Weights of a small GPT-style language model, trained from scratch on English Wikipedia: tied embeddings, 109M tokens.
Each number is 200 + 40 x the weight over the matrix's rms, rounded and kept within 0 to 999. Layers, rows and columns count from 0.

# layer 7 MLP down (transposed), 768x192, rms 0.0832, rows 736-767, columns 96-191
165,131,197,162,201,126,200,247,219,212,220,171,337,234,232,163,119,199,152,213,191,169,239,170,162,262,122,177,163,203,114,207,229,245,235,187,210,225,179,253,268,207,213,158,185,238,166,218,188,184,201,144,162,233,87,168,194,170,159,248,144,221,244,232,161,196,196,287,257,229,178,150,243,204,163,116,150,216,232,153,316,214,250,234,270,217,194,197,172,234,288,293,206,196,239,200
201,186,152,211,199,177,216,203,221,231,184,155,228,190,214,220,231,198,142,222,231,174,213,186,270,210,202,193,177,128,273,223,225,226,298,193,235,178,219,159,213,206,181,175,68,228,153,166,272,170,175,158,199,223,199,186,223,172,233,107,160,182,177,237,196,216,222,248,201,218,169,209,205,220,207,229,149,209,167,156,140,222,206,200,217,141,210,238,192,272,167,200,206,215,178,201
199,190,193,211,207,181,190,178,200,194,147,196,203,224,154,206,204,146,244,210,219,209,174,209,205,195,215,189,181,199,165,239,221,211,498,230,151,185,185,212,183,167,176,238,176,172,195,164,201,192,229,232,180,181,168,214,193,208,207,159,198,243,193,197,210,209,200,240,214,184,200,223,217,214,203,196,236,169,212,188,189,162,259,198,198,185,207,176,181,199,189,211,190,222,222,176
281,270,233,228,181,124,265,193,130,211,213,151,180,246,76,219,202,246,223,146,220,179,201,169,142,192,262,130,222,232,220,258,232,224,358,207,192,121,148,220,222,221,209,260,109,229,160,119,151,183,272,223,189,243,156,241,139,219,175,139,160,130,258,136,143,135,215,206,239,178,266,212,181,185,295,126,236,218,205,213,187,185,197,200,158,195,212,188,195,103,299,275,225,213,210,211
213,132,147,177,195,161,276,200,202,238,219,196,220,143,271,202,257,132,238,189,236,212,142,173,199,176,214,205,139,174,299,199,180,121,258,325,232,150,177,197,172,192,273,170,242,246,217,192,109,192,216,196,133,181,243,212,189,204,194,200,147,191,100,145,231,223,216,187,184,128,309,163,155,225,152,279,171,253,210,163,280,103,216,226,143,143,196,171,191,132,177,140,180,221,231,195
244,147,277,224,194,148,213,148,180,143,184,163,103,239,294,172,192,135,141,154,201,228,186,151,337,139,242,156,136,270,119,223,229,265,262,199,233,125,140,194,202,216,185,298,200,226,141,224,218,233,217,310,186,270,214,217,177,193,276,163,231,197,191,281,233,230,132,169,167,260,163,191,170,180,201,172,157,153,182,205,161,171,173,220,220,226,193,202,133,136,285,254,194,206,211,151
203,159,169,198,177,275,162,187,153,188,205,141,259,161,219,225,179,193,205,239,144,199,207,223,181,269,180,115,205,169,233,164,189,202,336,192,187,148,244,156,184,199,199,191,207,234,203,183,198,177,100,221,183,248,181,168,186,150,154,177,191,211,280,249,228,272,217,153,218,212,200,188,276,203,172,203,184,305,199,250,207,185,184,165,204,233,193,228,220,244,196,215,203,193,241,227
227,189,176,150,166,140,148,159,208,203,174,246,163,165,240,168,276,166,236,181,242,257,133,186,218,169,191,143,181,168,242,150,190,187,366,230,238,179,189,164,254,144,193,214,168,227,168,182,206,270,154,240,188,172,219,180,160,187,247,183,155,256,185,223,147,200,189,174,207,226,190,205,249,149,140,189,218,133,191,198,167,195,149,200,258,192,194,209,219,236,185,210,174,207,189,193
153,201,260,221,157,238,137,193,221,194,199,145,175,258,166,327,246,243,188,178,202,201,217,172,272,292,109,179,236,224,152,180,203,167,190,178,174,239,142,220,215,257,296,210,213,196,248,218,191,197,233,208,168,146,232,253,238,136,158,185,173,170,184,310,199,203,225,248,229,178,206,173,194,171,194,234,180,258,173,237,223,229,225,164,239,134,168,253,132,179,180,202,254,193,147,201
271,179,209,226,241,263,179,280,194,213,187,190,193,251,222,248,209,236,239,194,193,157,209,207,171,132,180,153,235,114,203,232,252,151,181,138,205,196,221,217,253,201,242,164,170,200,210,226,220,170,170,127,245,146,215,211,231,216,217,193,129,219,178,186,203,160,269,158,235,200,71,248,225,186,252,197,207,193,189,161,211,224,172,181,138,169,169,175,134,239,206,196,193,206,250,190
209,192,228,226,183,182,247,184,202,206,186,206,212,193,175,235,177,189,214,223,190,182,218,198,196,192,163,216,193,229,163,233,222,208,521,210,131,187,165,225,191,233,191,184,246,190,206,227,207,172,210,214,209,196,194,228,223,192,205,180,204,207,185,165,177,146,220,193,151,193,182,204,208,187,203,155,162,187,217,209,188,194,213,167,182,195,160,206,194,214,237,191,184,202,189,223
174,189,215,215,209,163,169,185,177,228,189,189,221,204,236,223,196,149,156,177,217,204,179,196,200,169,170,202,209,173,191,227,168,218,539,185,134,174,182,235,199,214,219,226,181,237,138,234,237,191,189,203,198,231,182,205,207,247,202,117,168,250,194,177,200,189,222,197,205,182,212,167,165,191,234,162,193,205,172,222,202,193,213,254,230,216,188,233,159,185,228,210,207,178,152,170
272,210,194,234,192,216,151,224,182,201,225,223,180,135,239,308,202,275,236,231,187,259,213,181,203,200,185,157,168,223,197,171,219,152,150,223,209,185,229,110,158,151,190,225,134,186,238,248,179,195,171,244,204,195,230,189,207,233,186,245,175,157,206,237,220,282,150,168,173,211,187,198,226,189,208,219,157,278,245,198,221,187,160,222,199,232,237,150,286,228,198,183,199,134,214,210
223,222,169,192,203,224,143,175,220,207,242,217,230,153,176,335,135,225,185,226,180,181,201,219,154,159,202,190,195,202,158,230,196,233,223,205,275,221,148,223,206,177,201,181,229,108,232,148,219,163,195,272,232,179,127,201,191,171,171,146,210,210,272,229,191,209,172,219,197,170,193,190,276,219,192,279,221,245,212,220,140,183,226,196,149,226,200,169,216,204,261,193,225,208,194,180
276,229,186,195,180,225,144,250,183,196,196,203,217,151,215,252,211,227,192,218,219,212,199,207,115,253,227,157,187,217,240,151,185,162,241,222,190,189,259,163,180,198,132,218,117,179,208,205,224,189,210,207,206,163,216,184,185,178,211,186,192,156,255,206,225,252,147,212,131,206,171,259,204,218,200,231,167,233,216,226,214,198,191,244,176,193,221,210,242,191,195,205,243,213,147,194
222,160,204,205,179,262,185,207,214,198,240,244,224,208,247,144,219,208,167,163,168,230,224,201,192,225,267,231,185,184,191,168,185,183,35,186,179,230,197,159,182,173,175,230,144,249,164,241,220,241,253,183,171,211,222,222,214,211,167,223,145,218,222,169,232,237,158,221,238,244,203,242,169,183,212,198,189,231,186,203,171,192,190,216,206,201,221,226,191,250,182,251,200,219,253,205
135,188,235,171,233,186,227,142,213,208,174,143,230,186,212,193,199,191,182,166,180,186,188,179,193,174,223,202,188,221,219,222,179,199,553,152,157,202,199,226,185,211,205,223,212,184,166,219,226,205,215,164,174,231,190,255,197,209,182,169,186,227,225,178,209,171,187,215,220,167,190,194,197,241,173,250,217,165,202,188,208,240,221,188,166,168,186,162,190,226,207,212,167,250,126,149
161,204,139,205,166,239,145,206,130,250,190,138,218,210,221,245,218,133,166,182,200,185,217,164,142,147,279,192,156,137,169,248,186,236,292,191,285,207,231,250,240,131,178,221,235,143,173,203,178,296,169,158,272,162,256,164,221,189,273,172,169,250,203,223,197,137,222,211,209,132,172,149,211,218,278,170,236,220,209,264,275,227,214,198,261,155,217,284,140,166,130,260,179,188,257,178
241,180,218,226,211,172,146,195,168,239,235,207,235,151,224,265,181,208,233,216,187,205,247,189,193,195,250,181,205,162,219,141,153,164,99,246,192,208,212,155,165,103,148,225,144,265,229,225,190,179,178,246,173,225,194,177,246,152,182,228,178,166,235,235,190,232,233,250,218,220,182,218,230,222,172,227,207,271,210,202,171,209,133,224,188,232,253,170,288,225,172,190,277,186,247,230
224,194,221,162,203,132,221,182,262,201,205,236,187,248,157,160,225,197,230,158,186,233,176,238,217,218,174,220,186,228,186,209,240,172,239,262,262,192,235,224,258,213,164,204,101,257,255,193,168,208,192,175,260,208,199,150,188,165,184,165,157,225,226,263,223,238,276,206,204,263,184,273,262,179,188,242,175,162,132,168,203,201,173,181,231,157,147,232,203,276,117,181,181,123,211,289
226,185,179,228,200,209,114,244,175,166,218,230,230,193,222,240,170,234,255,218,217,196,249,227,190,218,193,156,211,232,163,207,157,188,145,258,215,144,127,192,193,223,176,227,153,185,258,181,226,227,176,224,173,158,158,210,171,189,142,218,196,157,246,183,205,250,212,191,205,251,179,224,194,196,197,210,148,229,201,208,127,162,188,193,221,236,233,187,260,206,207,211,237,169,182,169
166,218,211,161,208,161,186,181,143,219,274,175,248,205,131,159,263,268,149,243,139,183,142,141,205,225,229,211,186,134,261,226,213,250,297,194,202,243,168,152,184,202,194,216,239,190,162,134,218,162,226,211,205,205,188,317,195,187,200,223,199,173,238,272,248,221,195,197,174,228,249,228,236,240,259,210,185,249,165,109,201,199,192,197,183,151,141,226,211,170,275,205,251,244,246,239
231,133,219,251,206,230,231,159,225,280,203,214,310,156,126,224,186,205,185,177,195,173,187,191,138,197,252,131,184,267,264,187,224,167,298,227,306,231,256,156,185,161,212,188,148,201,172,204,225,182,223,249,220,199,185,208,246,181,237,143,192,193,281,190,221,166,182,153,175,186,192,194,189,270,184,233,139,251,196,126,223,243,215,123,148,189,188,205,189,228,201,268,158,218,127,211
158,226,152,181,170,229,234,204,179,282,169,239,199,161,190,200,196,170,175,195,201,224,179,237,223,285,164,197,187,187,190,218,186,133,265,154,247,230,225,176,151,151,253,188,281,238,144,215,254,196,215,152,261,152,196,186,204,256,186,225,86,194,203,139,235,219,206,226,206,178,251,133,172,190,168,281,125,168,154,188,155,154,118,233,173,218,194,206,219,190,162,229,214,232,200,163
210,209,142,147,253,222,237,47,277,133,222,236,257,264,192,178,263,230,209,217,195,165,216,191,139,137,170,252,96,258,259,253,197,209,434,204,248,186,169,280,223,275,151,156,235,240,314,141,209,179,133,244,134,282,166,247,208,166,217,254,256,207,143,212,251,177,119,165,199,213,172,228,163,223,226,120,243,169,204,65,222,184,215,126,167,215,121,202,181,207,220,231,189,206,217,205
170,231,200,283,237,180,216,176,212,196,232,218,201,230,143,94,123,199,203,209,236,223,192,292,234,209,218,192,154,215,217,132,213,187,167,179,253,201,283,174,229,207,235,150,148,241,178,141,322,203,236,155,212,146,175,149,183,204,183,106,212,152,180,157,229,209,128,172,126,238,181,213,162,242,234,273,148,227,219,178,194,174,221,181,209,222,149,245,162,226,280,204,199,185,208,166
162,179,169,154,117,259,160,224,125,225,175,177,203,246,219,265,136,258,197,171,244,220,140,224,223,241,173,143,200,264,209,184,200,180,156,194,252,110,282,88,208,184,283,186,173,242,167,208,146,273,185,211,224,237,192,236,250,265,162,257,190,264,262,234,149,289,156,335,175,205,282,280,223,187,148,148,176,160,178,193,208,252,282,246,209,201,213,186,227,200,186,230,185,159,294,229
254,263,151,196,214,205,173,213,192,191,232,249,149,131,202,134,242,247,218,245,233,215,190,215,164,182,204,198,197,203,233,183,211,195,182,228,177,137,253,187,152,178,239,261,191,250,166,206,185,198,240,264,57,207,102,192,211,208,185,255,262,191,174,147,224,139,123,258,212,167,161,239,130,308,177,216,144,215,262,152,164,228,243,162,152,290,262,132,223,189,243,147,213,246,223,274
271,192,178,200,206,214,165,192,182,226,244,188,167,175,190,193,197,211,248,232,248,220,249,200,185,178,236,111,217,203,206,186,135,139,216,239,186,155,169,202,176,165,154,225,156,153,225,235,185,237,165,262,207,169,221,203,210,207,225,248,198,184,243,237,120,243,164,245,218,194,221,229,232,165,195,240,180,183,263,186,173,200,124,223,150,215,241,203,242,227,230,170,288,209,151,224
178,221,177,260,145,176,186,159,161,179,176,137,167,170,192,273,237,220,205,208,241,166,159,245,207,187,266,264,193,165,233,170,188,209,456,194,194,161,176,168,246,135,200,167,231,150,163,138,190,214,207,220,203,184,152,252,205,214,255,107,136,218,203,164,220,157,226,219,186,190,142,265,249,202,240,225,218,172,163,215,207,202,182,209,257,185,180,216,170,123,186,198,203,184,183,159
266,203,219,128,162,237,257,216,185,192,204,173,219,206,179,175,205,221,181,232,219,146,208,226,244,217,186,212,164,215,270,198,265,174,262,145,243,199,241,139,186,209,191,203,230,234,239,166,245,111,260,181,223,315,213,222,236,210,185,195,189,226,188,244,180,187,159,153,228,245,204,196,224,239,157,224,149,160,212,129,140,181,175,170,136,224,189,150,203,199,215,127,175,181,133,145
164,228,181,177,164,182,155,181,245,203,183,149,174,179,177,201,328,110,159,239,62,211,147,248,132,164,188,134,160,232,215,256,225,183,145,189,203,263,193,122,214,122,200,201,215,254,179,225,260,172,188,183,126,232,197,176,202,293,200,173,233,262,177,210,265,197,166,228,204,310,261,223,203,148,119,215,323,143,154,235,157,117,134,171,243,129,169,215,262,208,192,207,199,250,221,165
# layer 7 MLP up, 768x192, rms 0.0888, rows 737-767, columns 96-191
237,188,230,175,154,192,163,191,148,182,231,239,209,141,165,163,190,232,177,223,206,212,213,198,201,187,200,239,178,226,130,237,138,216,177,259,160,231,202,208,203,202,200,205,245,212,236,226,212,254,214,200,198,203,198,200,233,216,199,214,269,203,201,179,182,189,189,146,217,221,204,193,211,200,182,193,267,161,137,225,204,165,205,206,230,235,200,183,223,175,172,220,197,184,222,145
183,159,238,183,150,210,192,221,130,230,210,213,182,235,179,258,162,228,201,201,192,174,167,254,232,151,161,198,212,209,199,183,126,232,228,274,208,218,231,187,161,129,143,197,231,95,211,222,193,240,172,201,273,230,191,240,216,263,194,209,204,232,214,90,242,231,180,239,168,214,190,214,140,228,202,212,203,136,252,217,204,184,215,229,197,238,199,234,222,165,215,176,199,238,178,131
151,186,201,208,160,183,113,213,252,168,129,206,221,211,273,169,290,205,197,157,300,192,163,243,183,128,177,281,197,183,155,171,200,174,166,159,185,228,95,178,219,118,221,176,227,69,208,234,204,224,169,171,273,204,198,178,180,115,238,213,169,215,190,194,221,112,261,211,252,106,162,205,261,257,157,162,258,226,197,213,222,189,206,172,208,233,218,163,212,145,193,216,203,189,209,223
175,132,287,151,265,171,177,195,217,220,199,151,95,222,218,211,218,232,188,234,221,185,243,160,195,251,176,166,172,177,199,117,151,221,177,202,214,170,205,182,146,243,164,146,260,169,278,183,198,188,163,190,199,301,246,262,222,133,250,238,187,306,185,171,272,123,157,164,199,140,115,187,109,202,216,237,178,254,308,212,198,207,208,197,174,180,167,236,191,251,251,129,137,214,130,166
107,222,203,170,245,215,187,149,201,201,272,196,170,155,229,202,191,261,202,154,201,192,178,238,171,230,207,184,194,219,247,178,157,198,167,264,148,174,165,182,193,150,229,130,236,133,248,223,183,234,153,232,211,235,225,181,183,227,262,233,235,176,193,179,159,88,286,287,136,153,159,138,105,317,164,214,182,221,268,214,175,187,194,178,222,131,268,247,224,159,218,157,165,164,297,235
206,175,177,234,198,151,156,204,182,213,246,162,188,260,193,232,184,174,183,219,195,210,162,221,260,183,224,196,196,252,248,174,156,162,184,187,239,196,215,214,266,202,214,184,196,258,220,200,187,204,193,197,206,221,218,204,154,198,248,203,204,180,194,179,216,224,180,229,211,198,192,174,183,230,223,186,230,154,277,199,166,199,234,216,184,182,227,179,192,179,241,219,243,194,195,204
155,219,196,190,245,236,178,202,232,191,233,181,182,218,251,169,183,191,192,190,227,174,171,235,147,168,181,173,175,195,203,253,225,221,181,166,240,214,235,273,185,232,158,155,211,141,232,225,189,225,174,208,259,258,198,203,230,204,212,222,192,267,144,171,213,190,134,209,239,151,181,127,148,201,217,221,154,219,228,232,140,199,185,191,157,131,140,160,172,231,194,216,251,197,183,240
165,162,150,221,178,226,164,158,266,207,173,170,186,224,195,176,237,219,92,186,210,166,110,199,239,153,244,200,160,229,182,185,274,224,153,238,239,160,114,154,153,230,116,243,239,139,265,241,142,244,162,204,182,260,207,260,227,213,193,198,260,164,142,140,140,240,244,185,226,233,183,226,112,198,197,132,188,137,229,276,226,265,251,188,110,200,137,173,240,222,261,203,220,175,195,185
200,130,232,204,244,240,205,112,167,310,180,234,181,216,227,194,127,166,208,201,255,125,260,225,212,177,178,151,185,271,217,225,159,269,172,217,132,225,208,266,211,208,137,242,198,210,186,209,181,220,176,182,160,141,233,214,231,237,164,211,221,175,150,167,245,277,165,179,164,193,225,203,177,245,247,174,130,241,215,213,156,298,252,175,259,175,254,235,313,160,270,220,139,248,222,186
138,163,214,231,143,160,131,183,219,269,163,171,176,201,218,162,198,194,179,226,233,188,167,271,204,140,198,222,172,210,233,174,150,148,206,255,173,149,219,130,162,74,157,197,212,87,221,224,174,152,170,220,247,246,221,194,168,196,204,235,143,165,247,144,246,203,183,259,100,171,227,248,232,238,213,242,152,262,254,186,194,241,204,198,171,161,249,163,181,246,255,193,208,238,195,191
147,149,188,169,158,194,185,209,158,239,148,189,124,266,144,228,240,218,160,151,195,243,124,197,190,112,208,291,206,207,235,219,175,201,209,235,183,233,157,190,137,161,123,100,196,177,175,252,194,193,220,219,255,253,154,251,190,241,244,197,214,243,156,180,248,185,199,234,172,209,248,215,208,282,226,154,252,208,238,173,180,206,257,233,225,185,244,216,246,206,224,235,239,147,185,193
122,230,204,163,201,206,195,164,206,238,161,214,266,155,155,184,230,224,183,221,148,174,192,155,174,156,228,232,227,186,189,226,228,203,193,199,198,205,164,221,187,217,249,231,220,181,193,209,198,233,184,238,210,191,215,261,187,225,258,191,196,138,163,195,182,153,218,182,196,188,198,183,194,178,229,198,256,213,173,158,233,228,214,166,197,180,277,230,199,184,202,182,135,233,177,187
139,189,265,224,153,171,205,212,227,186,221,228,200,197,301,197,275,191,191,184,191,166,135,152,213,219,164,242,207,192,179,182,180,227,183,205,180,196,147,151,232,216,141,204,212,206,229,221,161,230,169,268,203,266,263,240,181,184,194,234,157,175,218,185,233,183,217,210,157,213,179,183,215,171,247,157,225,166,238,173,249,240,256,236,246,252,262,239,167,189,177,228,213,200,239,259
162,138,215,200,206,250,234,185,174,250,187,242,201,172,164,200,233,203,182,172,188,217,157,148,185,192,225,191,219,234,174,211,211,172,176,189,219,181,175,210,190,228,200,239,204,143,197,252,204,220,184,184,230,173,206,223,246,186,201,191,177,193,191,202,220,251,194,162,193,233,169,131,216,210,181,161,243,243,130,188,260,229,194,146,225,174,183,197,227,252,265,235,166,242,176,183
160,221,241,201,145,208,240,156,171,230,179,261,207,209,230,189,177,203,214,188,204,218,168,147,197,144,270,172,233,188,153,166,139,234,195,132,195,242,134,140,259,209,200,190,220,160,268,166,207,171,96,293,221,211,193,200,244,174,172,234,179,186,257,186,158,219,257,141,168,188,132,202,256,289,260,141,251,172,189,177,211,189,177,158,236,186,146,255,200,191,263,240,164,244,138,169
95,112,223,187,202,145,211,117,140,222,186,179,209,222,197,229,284,217,229,125,216,220,242,205,304,151,224,246,129,196,186,155,130,214,215,141,209,207,170,228,169,185,217,137,222,209,180,183,186,150,141,267,227,256,215,338,285,234,189,237,241,235,202,143,169,164,193,172,76,143,186,197,221,238,248,206,161,191,237,164,210,219,184,182,161,206,251,208,224,191,335,180,195,196,169,250
57,150,244,193,269,201,145,178,170,270,162,136,226,210,148,166,192,182,201,179,313,205,174,227,242,165,197,174,93,263,206,197,152,186,200,124,248,250,159,169,274,116,115,222,222,165,232,180,192,169,230,233,221,224,270,264,280,214,244,172,163,179,208,168,190,241,204,201,163,189,153,259,161,217,231,160,226,223,255,234,230,178,209,148,208,144,206,294,233,208,259,269,111,279,232,206
135,208,175,209,194,190,230,152,200,240,220,233,192,196,253,221,272,195,147,164,184,187,179,245,194,173,216,225,230,199,203,232,195,181,181,229,211,208,211,194,227,206,224,199,213,190,202,232,231,219,236,144,195,162,198,229,205,183,225,202,178,227,196,218,207,147,209,203,206,196,192,157,165,184,242,123,249,173,161,137,221,204,192,237,247,237,245,175,234,216,222,203,187,237,194,205
176,204,203,230,201,186,157,200,194,258,251,142,204,107,185,208,239,228,198,202,298,159,182,169,217,153,187,240,252,199,217,192,187,147,169,207,229,187,146,196,103,252,257,210,252,194,201,215,205,238,192,236,187,212,199,291,218,231,218,214,201,108,130,170,181,194,215,171,181,131,190,139,226,253,234,134,225,248,245,243,225,245,190,161,235,254,213,217,192,202,222,222,228,248,230,167
213,163,253,140,153,180,243,186,158,170,187,171,177,264,212,182,206,160,197,199,245,161,199,251,208,188,171,258,173,207,230,172,227,193,203,187,246,217,193,174,176,244,239,132,255,167,159,185,175,188,179,239,219,196,217,226,222,193,217,225,225,219,177,212,228,168,197,165,174,216,200,179,249,222,225,153,285,151,235,178,194,222,231,239,197,202,143,173,155,189,209,184,180,234,171,216
185,223,245,133,263,215,204,181,130,257,235,155,179,214,200,259,131,158,189,128,240,130,207,209,245,200,141,198,193,218,184,204,225,302,179,248,205,196,224,200,176,227,161,169,241,221,209,265,126,220,184,265,309,179,232,176,205,172,209,270,255,187,163,174,183,221,197,127,149,179,211,162,160,125,201,165,196,220,194,226,173,157,209,143,223,234,190,194,169,209,232,216,119,206,245,100
166,200,236,145,220,238,239,181,231,239,254,199,230,216,129,281,227,268,241,229,148,162,182,213,254,170,221,139,180,216,193,200,158,169,172,214,213,238,193,188,239,216,159,196,254,197,218,215,199,174,200,182,204,347,188,232,169,182,208,219,200,226,230,160,182,202,205,231,177,169,223,213,233,245,250,147,190,126,201,190,196,142,220,165,241,221,161,221,182,295,310,202,131,219,191,166
109,182,198,194,258,158,230,164,196,211,215,209,191,236,184,223,294,189,187,190,224,261,215,140,174,252,273,192,166,174,165,180,221,172,177,226,203,245,139,179,153,238,129,265,198,129,261,189,135,104,232,274,225,250,208,190,216,193,270,227,238,177,244,177,134,202,221,183,223,219,135,201,184,223,150,154,243,214,234,207,170,222,218,186,161,203,153,201,188,245,263,165,196,184,189,164
168,158,177,207,189,251,203,187,276,233,259,200,134,190,174,128,220,208,134,213,242,106,209,204,306,98,172,135,201,263,101,249,227,179,180,241,250,220,139,203,190,127,128,170,215,78,208,277,185,188,126,221,220,216,182,234,180,190,154,265,102,202,248,157,215,232,222,223,88,159,215,187,161,183,207,242,275,258,272,189,181,174,297,243,218,200,211,165,227,239,256,240,211,197,189,251
163,160,201,171,206,285,247,153,276,286,170,181,175,263,229,187,213,133,278,178,185,144,162,187,137,141,221,107,224,214,302,256,186,151,200,206,233,230,195,211,142,184,147,126,212,148,229,224,81,217,125,242,192,227,289,218,178,166,147,271,165,214,152,229,150,221,221,118,247,166,162,148,233,137,260,179,169,261,236,175,242,178,211,203,231,199,197,199,214,229,199,226,133,219,198,211
208,154,132,169,248,189,180,149,205,239,196,237,320,303,166,155,164,195,145,131,283,258,138,260,204,254,237,191,182,257,163,217,177,190,153,199,209,173,202,235,183,165,117,127,211,128,206,249,188,167,178,171,317,190,226,241,233,141,201,262,175,121,208,214,202,219,206,160,192,196,181,167,226,194,222,175,244,189,182,183,264,200,206,221,242,214,234,218,235,206,195,249,238,252,269,227
110,161,225,175,269,228,187,155,220,284,190,194,240,287,178,251,199,208,246,154,267,205,160,225,324,207,194,200,171,230,127,148,231,139,162,235,160,176,153,182,133,244,136,196,286,164,212,219,190,166,172,218,273,183,203,229,194,151,223,238,153,184,230,168,192,231,251,148,115,145,232,187,235,143,269,217,197,222,202,264,171,217,271,101,112,179,191,211,222,250,250,240,200,140,154,212
161,209,165,281,220,107,199,220,224,230,233,182,216,259,188,194,204,158,193,189,213,190,193,143,205,176,227,167,184,256,261,196,150,189,168,205,264,227,188,211,234,156,152,185,202,224,247,167,188,257,250,242,174,209,231,157,208,227,203,214,167,199,199,189,204,210,168,231,177,201,211,253,204,207,206,196,213,184,214,265,182,211,221,246,148,179,222,202,198,188,208,231,258,211,222,197
191,159,195,159,208,182,179,180,132,157,112,225,203,194,203,199,207,212,160,147,205,201,134,224,290,181,266,214,175,185,203,200,182,241,196,249,238,183,156,228,191,201,133,139,235,173,208,215,170,205,233,242,239,228,170,308,178,194,219,223,180,279,141,156,235,201,197,210,187,193,281,210,260,212,197,183,187,162,164,193,191,236,194,210,222,219,277,137,263,209,201,154,155,213,198,270
185,159,203,124,265,179,230,164,176,230,232,193,242,249,154,235,182,198,180,207,202,162,207,250,231,167,173,245,195,242,231,211,185,233,176,166,259,245,162,220,219,220,213,139,219,218,207,193,166,233,215,270,219,188,228,226,187,146,258,251,251,210,125,190,186,189,187,173,178,219,231,194,182,243,137,80,183,201,229,208,218,160,188,177,183,201,181,260,175,222,232,230,129,179,243,147
231,242,122,274,264,129,213,193,223,248,136,130,211,230,205,229,160,177,212,172,197,289,202,226,300,264,262,165,272,201,194,187,178,177,153,251,249,211,170,229,247,132,204,267,201,143,285,242,195,230,245,173,252,203,187,207,286,264,207,179,121,88,244,210,214,177,179,176,261,219,170,210,214,200,184,229,259,101,187,201,251,266,231,214,197,206,338,150,228,271,245,204,240,211,185,212